{"n_head": 10, "n_kv_head": 10, "d_mlp": 2560, "vocab_size": 8192, "norm_eps": 1e-05, "qk_norm": false, "init": "normal", "lr_head": 0.0037, "final_lr_fraction": 0.0, "doc_mask": true}
Each number is 128 + 32 x the weight over its row's rms, rounded and kept within 0 to 255. Layers, rows and columns count from 0. Numbers have three digits each. The size before them is the row's rms in percent of the matrix's.

# down: layer 3 MLP down (transposed), 2560x640, rms 0.0528, rows 372-453, columns 320-399
# up: layer 3 MLP up, 2560x640, rms 0.0984, rows 373-453, columns 320-399
down372 095:133125166141137195151166229156129170147121155095155140108140132116172196142127101163105140067146135120128124126146149159117105087158167123160110139114125110114139088131076136191180105118100167060113172059115137089123088124135139073142095097
up373 109:117115122085160089110114107118109151140120065174055088119165144187115109188112108109174138112178130193148145137147154136097079127181140140090129128158139155113105158050103081114116150143134126172135125190154148197178107091117178165170118084
down373 108:078115161170145119133099117160098136081202122087101127112099084113122112058161140141095176095072198155066125129158127068166142094136105126092168195137146142136187169104167177107094213102096069099157135139095162164091142123151186126116160128
up374 095:137100146097159131112137099147104137142159150142120088096138079095103084182093122160153110218110108143173145092204152078135059110099109139128106117101081113144084129115128140149081155101102102073094127148127138177162148108051164121151113122
down374 100:131108140196106116131101144104150138156129112125160213109133153121161173116102120154114080131117100133127140147154156184134124099128153143131156166127079028108122098138143124142078086132175094144205171119120069172165102166141137125181077166
up375 099:112131088160189080120142123160066129115159138108149135149187117099190175135169086136095112107109107165168119183152116133140154148122153107099139146086114111169127124136101104147169128092105183155098159168137139116145139141171139122087131120
down375 096:150127149108133139083061170082131099111065130101089148141086119125147181104093113133117178085150165104102097132130158155132086140185201152159149074157124176170088123135146059155140142089112140117162150127119129112120124136145084116093113083
up376 097:111156153116139151097100134078154127139184102128125166119154119140137077125143068160127110156115100122106136089129082167087100142125106159177203102170117129123110125116139106126113120075154110086121130082177159129144135152101106077121211130
down376 088:193135098189163113131172157133117095090084097136125137144093165089120154108086056097163149114180105131127103116164112177145081105099173115118108170152205202141131095141148118104150098158126154082107113117089162093113125117113149133104116108
up377 100:193132165171125143110176141093089148168091084077152143092137157052136141132156185105155190174145172101135116061083130141111189119130145109082095119040118152146122106088120136176099099065162094244082142088187105097123106158141117098181109096
down377 100:107144118103120120114113123145136139088140150130156104137162186074113116088138132115101115144156152166147129142116145156144107080087120094135139096140161129121087157136119113089104151118105125118095185108163180177137061122156163107204184096
up378 101:136134141155118194092106115125156140185165118162178141132129074096141119140145144112100088109052133103090121163114115149157152120131073112090091111134180150103105139118131141126113114083087151125164110157099066107087132155095149147126176159
down378 102:111134147167108122131079032099141107146105166053152124139100110173135082150141121086163060132127162115107197154119108161112119173107132120140148117161141193136111120220135123080097143088147185143136103172145118132121106111183169186144115125
up379 136:096103096142163117147131120101061074092108154096152167192140108131116097075094138177123184110151158115112098124169127126192114130164157076170173123127118144151187100143112062080168066127132175139069098104154097089143147119127126086151130139
down379 131:187149161115112147110119095143159155112159063174106107129106142166122128174147154049120058117084127134098146123127133118032118121085141168108121137140103154086155163065157192134069165180120124111172163104134159119127103163122140207122086127
up380 095:115097057163125088096145168081118099132172081133125162094165129130160068181151082133138083145115120154099198202188164061063110113128105157151173183123204130154100121067170151083126110142199131160164113107157182114107137093170109149124158163
down380 093:099092081110156150083116177060074094099129097068117188133120128157125099114150129059117181138093097166133178149169126098103136156141146127129140163159152163105129085068144142132146111117099130130166133100144082174130147160170111090166097145
up381 106:113102103149128113164149179140137168186130073182130112159137108106177071101108147138108107157126126116167099189076120146197100099187123095133123104154167104044162168175168139127090133090077101092127116137147114156134055180123112148108101110
down381 103:098107127154096152118146160104187113105156157122126115153135166138121159151140138147106171181174128152046178132099140167099149106120155113077153123113178097142106116098138084104129204069140120100110093140110132088181132177082120152167182161
up382 094:132183118098157096158090108128114137072065154134117105137144134146144078155100092118115134188116153157119071136163178205127151153160104132122118120142149184148143144138112160108121115138105113179112099151085107109138098090113115156176165126
down382 095:181116166171137102083135101102089126124148160134127126113174118113115158176159179166125116138128141120149071111079128128158098116089181133142088146165097093087127158116076127108120123135141188120129137145143076165147152163181128136093114155
up383 089:061196114111143138151159145120112160091187180105103092134112133097118149166146144112131108198105121140120177113140135142091102078075142101137120101115115097096144088088141068111135063130125094178100109186132130168084092173161100111135154106
down383 091:073122135102080075132163142155106076176120126156120154142033191152067117097062150110092087088126108163145142134110094136145149111107222180152095112192133069139162095189123085170133137166103074122134121135132093175090106141111115139145127096
up384 116:157232085116139133140127131122163142194121180128133114094143087135135045100109174108139178118118108190139118084121127121110132154140111173072114168106149138150165023076153076076130152130074113096068123157062128095106163160151151120112138105
down384 127:225083142143102123156108125128157153130120144133137153098112149156131082110079147109081088154100170154112190068125127114147151135117128213128136085104167146148140056153120152117148142111175125112131085186116084144094144146163098126133098125
up385 104:085132137101188149117158099155108122118044139160142170165191134163089132115103130103200113152147106155105118099132169156158157094082140143114134138047103208075098136126098117116103139156105114152099173113159129108152080127100139061108081138
down385 106:097101068150106166107190151146161105140118092148153127095138094135163105099111140104180104135153160116121107139088079133151131142131109108135106080162164109169173105087106134159126123150164180147156120157124180178172094147155141139182120145
up386 098:124152160108143135102106138150055145149107089080117190136129054151145201149156165092183152138131080124156088172113169125106156108142129165100118120102156133115107143111100057088119108121114069159195224127186162140143137179121154172137122120
down386 093:125142075137137142138084057071108134088162096085105107171101141108141172103084062102103149123139120110112093155139085055130113177108101130137093114135079148127149091146128185131135064155189119108152170127167063139101151065096157085140086146
up387 093:127149093086098105119125110126151179143137140112145146116120096106117154031114188103178116076116128168158150114165091140075142142106100097163150165122118157188061089145103186155146151108080155153220168179115116160137158119143202084131114152
down387 094:089108089128146162114165084103108085150063159136118061160079171130112148106164109102178159123132131112079151118110113125189147151171142138145145099102145112162120183107145187081147142105138112162163135181118100155098098112122141132123125083
up388 097:113149170075172154103175144095129097138151058158137134123149155094159157118154098172131119175097110123145133114114211126105081117115106038118125166070129120119136150102076139141122196126163129040060141115138166152107184087106123079127133132
down388 094:153138118076187121141086175089144129089097103144115140075140132095113075129140122156170093143150097108132155129110150089118115114158175061092128104112211168134124125212117087133139121120062143143090137123180169053131154148124153111144120136
up389 100:126114122157140117149190140165174111114176161154068114091139150122123124168142100187141155160076145171141212133144151120172123129109129170144150096147089069118153154097157195131088149160172092099108081121099099077058143153123061126177198111
down389 102:066168144111113142153095177126146129084109188222153140153129148154131073087141070156150135135164101189140102169079150100094104111200105145146108151106131112102146104132077090114141102132101167137142120124153057150177176151119110154111072110
up390 117:172123147208113135149129141167125133103155103096146156162082077106197161152104120092133145079145140166105134143117149128147181133111179103109105105143185166084195117090109157108141080129098118093191193130114137106102093181127138102136161135
down390 103:091102099150172141169113111120152082121110078118109134167130117151149129121145064137151147050142163110120138179118076155151058140153115038106103105164168139115103088143121109162126146145162149163188171107153131137141078064080118136136142166
up391 096:121162160141159099114121085144119111085196162153133093132111131142138163137180149086092096135103087158112158084155113075127139119121189110096104089149130143165137153149146073139119084120110140107112107119096128104082083112138119103132109047
down391 095:108099127103136079124107105146055180172109074136120071131079115155085117065112148135109161145119104135119102089129069201120108165128071119135113120124158114175146118152149134117128081093098111110136083091069129078129115098102145146176064083
up392 093:139175120139111128131125153147131032083054162118097100110072181095112135170105105084152156167145121120095094135149162106110137180099091164135125102111123137091104091154175162147095161092108154084125180131182114072114136155087146096086112173
down392 085:080151144111188152148106163129152175132139125103156110126146083110086085106152102116135151141143155095186190196103149150156143145168121120102122098101097155101161102066111068112138101142116096104132067108118094127109086097119143082155046107
up393 091:092111106159149106146129166140102133142122101132159115090143137102116151136138115133156147145143122089173186111093163201168096131167102112126158164144121114164105156144100196194084132139113163063097077113159167121107092143133095174101127090
down393 090:144082115067115170071092142055185138138040150122169115177172081113135143128047161123122132093163140094164140156109164091151107077215110171183097100087150123190138136130179102142166125171106133135156124138108103141149115083147120062186107066
up394 098:193138094157143154181112097085085126114143094114116143130108166123097157141089088153111121149105111115126108174187132128096089096076107143151114082082130191149111132098081077162128131144113107140130183220135086238119102065162093080114180028
down394 101:107144101147100139094140122082105087182065110095160127169115158095216105156053108173144121166104164120189144145133169145141119130128131129129128083074108181111069133172202135134166127160096157143142092091127147142095084120138138150123173136
up395 100:082155132187108112133178139112162087118132135114164092154126076161168124089167162111095158126112143120126175081116146104147176096176108168110114179157185166136163141123168133101116083141133104205095092128150080144097129179125149086123091128
down395 112:095125145097110134114176098112128065098127123162096142119094092095095181141123183105060079101086112085120133126142108054117160118231134150171145116156088087071118184115143144144132170099102150075159118103065129141155088078166197099094131188
up396 090:078152139120128088120102118086136117106136093138175097069109146104159175122131196154132149171115103143037068106211110153088091107113100137129147122110158151181192151140181105178085126137085148133084136120105115096070144088127127200107092134
down396 094:124117137147095133131095153140104143143131155088136098120181145119124061130118081160137084092092171105156129144129117131110131112073123157113155105110103152128127075159101157204121144075156090084151173149191166102200134176165128187144152146
up397 106:136158106103145110162069120101148121125242095096121143129176191124038109157129134113123185060085169144133123145091146093106124176119137128094198131146150131156117096152106179210144147093064149128107107186088143143169157125143087136173121118
down397 117:163143085171124158060185145141113144150115117163142123115069066154222148128094113123085067167157089151104086125121101138151116134124134151141084082110101123120172155061124083089099132178162125150100110154162123127081124152159148114109122141
up398 100:160098170104117145150069160141148122146123165089064110062162150101148140071101139133114105121146148112122153134156131149119138142135095122130111087156158139121220113149095115131139094117138093133117085169131174166143117114141169104144105123
down398 102:157132112072126180154186131111136136117099106072081106111080174065100159098121138126194118174171165198131137114151100091156150115122124117102138106156124133157153157110167136085178187160138092213166135122062181137110094148168102113182038142
up399 099:124137106102127172215159117131071129164165133105107172098140167148107082146166193073216152140128128131124110119077158095144132105118148102097111137158155130146145156130097139156085083162137079108134140138121126112129084161099149158177129134
down399 103:138115117142132068109085133122181067094147131065156139088132120132064068085128093155124142060183158159137166089084149108132160171170177093085131132113090101103127121164123117034132141152181118115116177055020123117128098096193100184093104127
up400 087:113096155128161159171124106124158134130165174131051131192160135076121167114158083121103074117134157112145099154116112104152144136100123102124123128142132175186058115103103094106090087129096189137069079085177081098103086129042110188123063147
down400 088:079103120110124137105164139119123085091071149138090125193147106092095098157128157128135105083151093128152071107098105111189140146168132159188140093111111111123127140097136091123194124133155186150114116128118108092130170103131136119115160099
up401 090:168161132159146115156171099151115099118139166129091153181175138092102078130195140187085146092101116111069137115087179153136129124107169132114145174212113134093123125105113166120130102116115159121150196119095103133149137113126058158152139143
down401 084:142169156187110184170088136099090122113100132159093138231158133196110169132169098100137061075177109205104106205143162103104050103115156201181125168145132088134158122115137142123112127123175149159123111131095103162123109091137148175127087172
up402 096:134175078104192149090127116140147145090099111174074126073144105086131140119112113131086123104183207145136094154152130140116167144118156086093117134058118114199130085154104127202101134099159046107128055157112102112114166091134165119098146059
down402 093:121131126132099198134115191126160142169121138144144089119168107225175112151114185163143128142144090136098127110146140120063152111130110108187125113120054146120104085145175138083205071122164072111110172083198107099177123129074055118116086113
up403 098:145115149089165118121167140104164136156122108062150102155145077080139212188193172099061147124072077140094142109161111088147135117108114109148112119133089116189140095171123128055165230094105105172137038103066135125121101152158034141130080111
down403 101:158118146111155097123115095091179154061106066104142185169140128091147126141109120075082085131148082174179193153113146139147159125099079146074125124099171150183182055143182094112106155158143133139119105144084171118188119119143102140102172136
up404 095:092155117143169110105107190100122154122163133111130141139079153173143132123100157143107120107100122133114109094181109164168145094168111094093129136154121116131135126099097206135134095172122150147134110096119118129122137122109157156103104153
down404 107:076106124131118096136104157132091133098142105079136147201132143173111128117137110193138139110104139142150100104095067076103131126063116147106152133118066134189160111149105195140121071134138174174100133111113099048120165192126097154138079172
up405 096:153077103146157061114161144152162167206142137166113127130093096113173136118100106153141118130135142099203128160123127102098167061142169083160225037119103134119128159129167123107102133084084108111177138167057190143136089108120115116095103177
down405 104:197121131185154073105112136131149206091085141179072134069092119144135095129153113121112157117121134124139121108115089141150186155185165112165175102144154107124132122134145133146126103102157170157088081129104181117110132129138148095144100142
up406 119:145114042092123167111150166161088128108150137163156040115048127178169136142119180092039123096071142139110100138159189138145110110128064157121125170180138104141145145130102210154139142095129114097128073099153142154148147095165106106155066080
down406 121:147088118088117100051114121108095128126201109106096151160098089168124131133110127103103172109079127156152115102156091169113111127154141176110134088148171132133139184111188113116088131164114136057106133082170132077127112137112130122145161130
up407 093:106131113168184101135146173111110083124152094116179150147116095082124150081125112128155146134118121137072135143105084172129096139146124124166135166138142126079086113119108120091158142093153106103129127115087087146143140170162172122094110165
down407 089:141037139119083115123140100132129101136095209130075143113131139162087177169120117101134127115084175082119147093143117125054131113100096187112160111091127083150096120112133127113079141119165154152165117134144168173136116141088174126161108146
up408 096:079115061125116144174193127126118139136147140097150177151094180111129149141166196235154133156137124116120190092178090128166062132146128136072168153157100148135086133136123194105143196165134185175118089181126121149133216126140096113143136108
down408 096:152106115155153083165128143068115155147156079134128114081044148138117084141158140140190115066079063150124120101141138106155136094128137146147102126087125139111126185130157116111139094107137124144168126174068146072142103108120124086195099104
up409 096:110179150106125125135121111099126107174131100136123085107128103134144161156055137171124128140074130166142154119121187128099128114147114148159134122128175138187087118109090138154129071192034144147054117114052141161092076164152107146111142107
down409 095:119132132078112109153142134085086137140123046139187134183160133094147116117109138060111144128166138078081069112130151108113096136193097152120112127116116159090111145227135128156095148124130115162170152074115156069126166078131146190153130066
up410 100:116043148147153170179061158127109125172153134099128197227133145158118093066125092124056161113039118113085112101116113132116072165098168174131118061147146117106125143145136140142140139119175117078105106130165180098181143140153109148075108096
down410 092:140112121139150120154152119103087154138127084136151145085125139121137094162155122114128048148125111160136110128119160130167130142088113126130132084137101109150092205093055137090198159155079144152120019084090129118095138106194142127130168121
up411 098:174159106138152077091099074089111128104185130209117081119203105123099135093090088134098096176116106160103138146156086188128133121117169113153149068074165167142147169112110123172145123164143172135137094131135119168164133114120082044137106022
down411 101:094057143129120107085081093145114113183096150111094173141104147139087115110115146129141111194091141127075145107182133149126092093124128165170165108130113144111157160198093195071130168122088147098143136123111119182185207143134091118118188137
up412 098:128109095177165104134144089081154111171135152110073058151202182093065184100121074097108091146144154142166123184118137116103121109088130082072054070115052136083062159109109139142102115119129138122130122134083142162190094101122089148142145163
down412 098:171157147098080115136158076088128140141118175108127126156186139067088132170106164142139146152117088103195125170141082106141147120093079163108146181134140129146129099130116173215153134121121114127131157102086177142141159099159141064116141134
up413 110:116188107122089124097154061057126144159168218109140127129127166156105184175097079121174139129164100113131199155122163119108153125123113095111114116167193119129136108127097120102145122127107175138097099118096148140110157067167084131157123171
down413 112:144115100101141118126092111177092121109174058119159130137081132119136097145165117168160165177138175109137117090112145159185158170158099124145121089135102110128068130141124136104080065111127134080096094144156167156145092089168128135123178147
up414 088:071093131127137084143206083111127115084104167099166141136199096130145149167112175112117091119132119126140112123128079146105113067181120098122100125129187177197174093122064179094133155142124148125176055048127150131107110186119111115118077110
down414 085:226126132157121106142099143118115227084093111169087122099156173133135141092147139122085211139162190109175116115128141171089133140193161129141119143138056123119120128094163137121115142124121174179093122147105102151122105109184111093143150151
up415 097:138096189146133046088185111129128097180119151154099111084177047119149116120084165117112147153093141130110173128133142172121172148103058127157147077168159143085079115076218141092133122197150100193138125125113114124099137136150127119096181111
down415 101:088104118162177108113100186123169083135096151134123151156167186112135157107093180200119136104170121156163132112200046137156129170159147146089125089149183097149078171144082176154140102115144142151116167114117131123087137163104082148112147127
up416 095:143128145103080132121091087134112186076222104213093082138132097091099112125071140075087100154117143093117164144156162165103132102179083077132078133162117121135148120117135116151122127186080118154158105124113140104151169130147069129090164126
down416 101:119106133085119188159142058115163110084146151098171154120160131120139133132133137161107126118124102103184137095118093162158126155175125108118123159177096164112102117068125066143167154140142090142079149142133190114174087166157147142185103161
up417 106:137127159128115118133133101100116123129101190155128166108128134146187114176067110146120151137089104127113185127176163082150098152200148162184117140115093096075179152131081199176110156133112178172166082180109065092112102155111118144153146061
down417 112:142138120139149091138172107146075061087085077092114150118105159143076137062169147096153163144212123162123106107123116149115189136140130086148136073123170120211151112109150137109145126124080168148132120091104166194159141070127178104137123171
up418 103:118163129123114096130083172099157098157135170084117130150135168132140112151139103172148181121168139125133155091168137104112120214140166085117111099165127113162111095071141158095087113087102135109126143127133065155138129109120124158083144090
down418 098:110043176112147163116123157125072141124140096181099107148100133080108118160088131127149119140086085113116148097183143137096103144113108144113134138142139135097136168174114104166137154141206128124121111124156051115101170164127124130130124078
up419 105:125129173117071149060151126136189083133137139113100202158110077115102194149076139152129075155150132137170149084155099122133136168175146126119091074143138135125107169078139144127118118127076139127089094103080174126133114133122177107091111137
down419 105:105131141141098167115119090147093176156104161098224096160115123131116110131105064094121118111095131153145175108143138073172133145155111091179141138105084111148151125139119140083138151129144176125142143095129136153164171153162153110093131083
up420 100:158119120154109123076141116123130147128114152115123169159153151135110156125092121124080121184144085118161067146134140137152177144144144105117147132058081120144145116095124140141104161151124102086132108054163130128058123131138099099091127090
down420 092:104159151114149152121132147140146091070132102183087107158096147108098116101114107110134143119132147139062156090101120162098071084087074173126099112115161075097076137070153122203145130091092116151142143136120127113085123141122116106086099174
up421 102:106088131126128115170095139039146130106168108102105098096116156133091222131172093152159075056127128151132138148113157066080121120080100134104119177170115143123100125089115110104199142122126111148134150046054109128166074134208101180000103122
down421 104:171106128150137127087115095137115114136066113175099154080111177151134190150166153121152138109061070106168163107116156197106082101149093163141117187136066118204105144183164101122146133124128172134079137212128127139088137125109143147115139115
up422 103:107176104106120118064118114174116151125085146125150102179091142111074090143117129105116136117118094162170130175149078172152133153201142115117123088123088123142138093108144098086167125099167129163179122123152147130162112176100212152152107139
down422 096:138107094123119232170177091106150134113109123112131123123174066138150126141099148126149109130111120134104122112083164132132120122127118102124101189121107154133116148126157125093117123160135136085138116128158142127092136092141116129093083144
up423 106:080154163174113137111102176149127132134095148192131126125109114085081090117153049169192147182166183114121111104119134056089097121136154161083106103085144134177160162185204164163099082115100108130116098138132131077127156188088124095191126165
down423 108:145099156095111161157116127100086209101109120119123124081198099169131157146122152139070152163134116129150115184081162128184133105226106093121101082152146036104149059098044171157141188105149121163150134126112086152121145180122131129102090139
up424 104:127093139092100167119187180140103087143094103132125173170143138113122147093126123150142105106154134187120145146171090102208115099213136118088153077103125149079166147159101092140120163146125158119154067121093139143140144119096113147159129138
down424 103:086141129172113094080113105135148114099101128130180103108128126195101142146101160162154111153083142120119104110106180070144046111129093125099152120087074127150103071102147162114130092145169133109045108088159152076161120147154102087074169126
up425 103:184140147126097126112155179153136162098089105077181149119111122082145056101096132080157086140125122124171116120163059133093115149149117130121183131086086135071071117161147186174101132116137190091126136136094054172207146179157078159102109082
down425 093:094146160114144082143126115126092161158236101062109068156154107112110134088087096121161155165125172200107170134087105133145137120122148145166086089157151156138088081106172144199151077137138108144131128158150085145119145126187100104142195120
up426 094:158160195113170148143152115117115175148149077142114069066156166072074106159130103115129113157114132126066097088115158170124130104159151105076144106084138108155159154146149105128111127196167094120109130105120127129190076151120101148121138147
down426 109:183118164146174160129064139051137160169135139118086149069121126116128087141108084149176127144115120154168133108142145138107130178152139156158159129064073084101138074161081120095086141138116157138175101134175038081103159139137114132133168197
up427 101:059127085118109122141098144131095152098166183157148109148089104182141161140143148164135120143103177144080131125176156120169105148096111109163148149156157135134090128114134114214083166137165098147163178185181152135079133097166100092130100167
down427 107:119157137183158125119128182147150170135155105091105090117113142138065193097156145135154196101169088130141102096116103142112137090158074122122151115114066153075108056058099122116138082143174126124179155120158096190172118172094111141146108076
up428 093:130110128140145156152157117118110165143221126148085156155105065138141085157134099091113145119114111073104132099085132143117107103128135128104188102092120123115073152118157140120107117124069156105175077154108136151103100098123126209117191123
down428 098:115118116119166176106143167189111120161125103159162129157156138118144139141105126170130093112143106102161127142106101133160141162075128169137138124153054122099126142189089130047148125132124130123085145166197165094161077091173120157108144104
up429 100:176083118138139097160112114097184117164149189146165079122186098108126129156160153170104168072098134215148186057157150175137168142148142089123129028134162194128124097147146099148062137147120172093098173132150074125122153134085117112130132161
down429 102:016173144145132169082106092141081118128075105123133171133125105140157121087059100065106072168185117104127048163073130108054126118122131140102101152117097105091167139133114126147147136127113125123184075119133093173126162117155127178119121155
up430 083:097116180123145144078111048134140128173193117132082122060158183142125063101126109155179127140106080126133110156162131141134134134126138124113152086096159186131095128123214088166137123109110113050116133133087133117156101097146137144067155103
down430 086:116145113123094141071116134150226117088111144167116179085111129103181076159157113139092131118086140156099111112146140167165098089130206072099175155108113136188125158154166094105147082127186120131160124138128132121160155172130119155101169115
up431 096:073193137061109124125134127139104096157146086121170104132146153101169066146168148126134114087118115153081114194153090125145171132064130134115097165170100187143140172162054167061085135135125169107145126080161078113162149159117099115141117113
down431 087:144087137152122151164079105114146166126132131122074083145089179181178218109094097113129105185166147134137149103150092114178117075128132095156092139160129076159121097100138081164099105120156128158139127205163111088151138109101135112108125137
up432 097:124117137165157130212128104060113153145149135159148079145113140144141121040047208065111114102071157113131125225175111139088122117066093133100096112093152172142124062124143161100140134154120030085099113154160144111099066090148140152133097094
down432 099:192151118103137173102063079185161095101148095136133156145142145088161145151165143100066159110124111119093139176149096107160110119131125173104084131139110096111129136108155144106087170124073154215212151151069148089088156080105088150165139128
up433 115:149100074061171118107138107104101154146194147176162156088119122097144151151143130118058124168055051122116076100120202152155120091096162175125141169128113150124165130135141137149071130171138174102142138101070104117078159182105093091176069088
down433 116:116133143171119121180169118156142115112065098150104151194122070133110071152105181124104153178131089117084155167079097133145230126118122143165173108154125174128106153140109118121093138092052126171122107109161156132154207125121143144134134084
up434 101:135157133102176092125109117128167144190112121060173089100151139140109152067170102106090141100144163112136156180149115166105128150106090084116076098140069095130187154082160127092149116155125101100117109129121086162151112179187080078078117125
down434 094:116151155121101143165126127130084123136135181169103142138145133197153113111115148109208133184112157120197132105100105132170081162089157117087087176093125082114085142162093103089157145124121148194114116117108250057152172144109129166138159157
up435 090:152111137177148172135114179144159103201115122097106063182143114137127139134134084131118155143087121164106139134055114064122103149141093125113110075088103124155147138106152124056119102163136116111165102123164104123117131097168130149161045154
down435 092:138146155083136132143131137198159192133167130125121090162121179080129132116130108129122120130140114097131147115150121198102169105130112131049120140183191136117103125118136184133112156141082129186114103119081083155121146156140103139142158077
up436 114:106126177131138114101113105145146119160146118123113095105103165130114091138078173146125118109122126142114171067098123163118096075102084090130144137138190134135132129152114159132159123093144106179151125137161085114127140129219101146199129198
down436 108:144154112095147121162147116107151097126130095167121146136194154108147174084185097111121118144141144118104143137111135152168071113130128143108114101158143152098126164137133182101193167147161190159149078097140120106091117054099162091141106156
up437 104:157163154121155107136121053099092188096114119162186153121138121116145109150185125105184075110116117145130116120062124131109080130130112144160135126154066122075208132155043109206180167106144123115125102073148112160130153096107147141171132142
down437 106:166149172097090095147151157148122144157152132113113118085082106086195049149133082118149110058099122145118092200131118107157099094128113164152138142077081112134074180156177083101160076104136123140112102107157093129097142127137105160089134091
up438 096:138081118135130094101189075163054162117099109132159155174151142098118125174158113124124125086146138148202153107105130109103157077140116123099158125205117154121114089128053082157174137167103144099154163117121149136137151147112092198159130177
down438 103:075094142175204169164143144119125090121098114127115079147093166137085052151121120084121145156101113128161055053162136080189115188125113170151138170148228141122120168131150160133135154106105141176173139109086102123131138158161137105118122159
up439 083:170108106150103130119128129135124091076144154138066061117104146095160114123094134156145127146201144163161180116115161119128111129130131153072156144157130085146124115164204077091101155100110090120087145086146148130165111101145157147149093111
down439 085:133099100107129138135137087115108089103104106046193103126149111130159128102184119056088138155096129086188128148115054122132072087108130143181115097175112090156089164120139064131109139100114100136154094164123083120110121101164144094130105174
up440 098:126072151129118168110135112123133117102189112087156131112117103205132156110105135127140070156103121153151166157158143134161170101143094139121126123065128123102180081109113151087160115142131039210062145126161166117153163124167114147116111127
down440 099:126130151077119171145130087124124110101114110098218173095152172127163136119082120105112150146121117116149149133113145151063108136087130101072102140114183118125098140119130059142082111124125093112116114165096177092130094124131159150175122188
up441 102:119190097140079141139216120111154095145186146099137151144096148097190098167097113163121125141147143123083123168120098101160083195111110119127158161101160147062129138109109095157112101117055151112103146091141107146148118150124078134055163053
down441 105:142131122124145083141151108116119132109192133113094119159119133170143067121123088123074099087151096144124096165130100131126076138099157141086077099165118200184094145143210094121067128148115112137129101121118141136112161099072161136140102133
up442 101:125164162177136098102122139139115165086174139146114125079085114100135066109108130189081085098145132124066077176167135125107139110165117096110103104104115171164127221135162051112140188142152135099103109148158164135170129088127138134101118117
down442 097:129105183175081087165111111157158137180056145133114110131124177148054168166101171151175132109119109153140126122088163172157174117187096163149115179107136141181124120159178139147121136158140065141108105154150129124145125136144144119137114122
up443 089:068162122147167148166121127126128115111139108076118101151094122099093133129163177128183119127163021102106152074077170129100107112133148136113159150117158099088062119160107201111114117100125075193065169110127101156115170166117078117110129103
down443 085:101125121127120154134148153098116170162180185203125140099151071145048143038146143140117126099062158115119168123094116088172122141114154172108141098112104114160225116149109115121105112112100093203169120153146122138099150146195107106178129180
up444 115:131084100073154175151096157145122183205105101125110107088117098176122058162125128112128062148100039132116127136150126168155114117100090103186140126117170139093181094083175191157144131129157092142130101089119131120136143147185089134108150060
down444 110:112164162135172152126186211177159125119079146097087117207123120126133131074119145142102111167148045122112116116066139153100130078070055168199152118102104075177124187141141146113148162124121116143139131131126095161121132135096151150115148072
up445 114:130112155120075133128153168131121100086180135176167130146093123168154166157123145085096093094087174091133141153101100115150104077162122175119118140136095166179111112181107131166165127137139137145160112192084090168049155176140155131106135122
down445 112:123099120172173108123097151046134188102097124130064166096073120097164168096108120095157101132095148105157117103147134145105218133181114111105140094168138100121149160068079114235128104092133125076159120117138100095173109167086150129124125117
up446 090:158090104180133138153084159099146110101078113144126091164135123126125140120179105095104085123093062153140162134130131171125144176142162133147113130126150152114076176132155134110113138094115162135104207148067134085113075107082135176120121128
down446 095:131112099115193040149175139110140125109089206079097113117147131069079148134145151136111115105163153091142102085145147172184133118083130106085094139186117105138131127096051134169154109144110101132140159161071066053077135146137113114192186177
up447 094:099123127136108210176143133115058134095171124170109111128150166068157131150133102112148140117145159115082148121154162138165171140107117128094147147117127112176118105153137122143098099118127223145141100150141135132111097081136128131108156143
down447 090:157150163088075112113071153141132137148127092142118173150149141128097198167086174142140122085104108167179138125124128085160084141167177062101089123185137128099117131078182127156123118160088102133116149086070112116134108077128131118214141136
up448 086:064116135133138139158091146124128146141077100110164161118105138144129165075136180116098128081136147095140080114161138117127196143119090152094109184085124128141158154097095152153184144177118108098113113106063170051116082057096132075057135115
down448 082:156119118138108161136107126095118153108141244160129145156130076096092087224121106167115144115108163104150132141083138030139107100111114087138115100125130094146111130087127133132087152133185130180161104081131153132043171099157171168114148147
up449 094:145168107075172181176082146158151071122125131153106140090118165125126080142199092096194087110110151082126149081099140095083121113121107097143117090147127142175127069193126099173109139160108141134118141158080143106084161119148118182080094065
down449 090:094126120099157121129160110096133128133138150142071108110103113143147108073140118107116170190115141091138133099163114123115101129154125132149110058099113121112220184136142190109120088141140106099064141147129108147137132138077088145154107130
up450 115:101123069118084084184106141167111140143063109166138094098161124149134097147171120118096131116144102189105096142199142120083115081145146180106157080092099142101172143131122153146094138136121096104153150166196139111131115128125085154054171111
down450 116:152190148106138132157092088115109137106174152105131083148151105106138144120168173084086107133155154067140060146052074140167129168116123092091095126165146161155099127089157148146156149132145076090105118104103138077202069110193190169072134172
up451 091:120127111135135120193125089140120129129127147110092092157168091175088135117178123174120158141126087146112142131177080124142178118144167098122112134091139129126100127180097153102135152110185149120162106080186174132142141158098154128138050167
down451 090:088121109177118082131099126149176099127112141120142144145117144073172123122150129105126143139163088083130094156159105140120164128140112165173120122106119115107068109103132121088144149049097154089099099133131084135146135114185173109164093120
up452 115:167092125179125102140111088136152162077078137140127099116106088107185114107065162111102175119095140193078152175095133146125101083102135157138155118157109120196123107146110175121081086191106052104102183117140101135128158137118043089116155118
down452 117:144134128138138072109138133062182101110153168089142135090134139181099135131130088128125150137099104178183105074117091084020160092142119136126208110127143130166132183184152093162106114116101163154115149111172116144138153206175134107095148149
up453 108:079140131112113183118160179168090179122104068109147144065210159142182157134149127157123131163139165106124147129098069150129069102158026090118130132160163161167110097133199115108113095133151122112190133156101163120146139173168118138097163126
down453 097:182157085097108089139101195118095094148123082112125152135135098102109155121105093126052143047175121133086194137138164150137163158109183157117193162145100134096181182106169151162190117089161095141115112132169132130113136097118127080161120145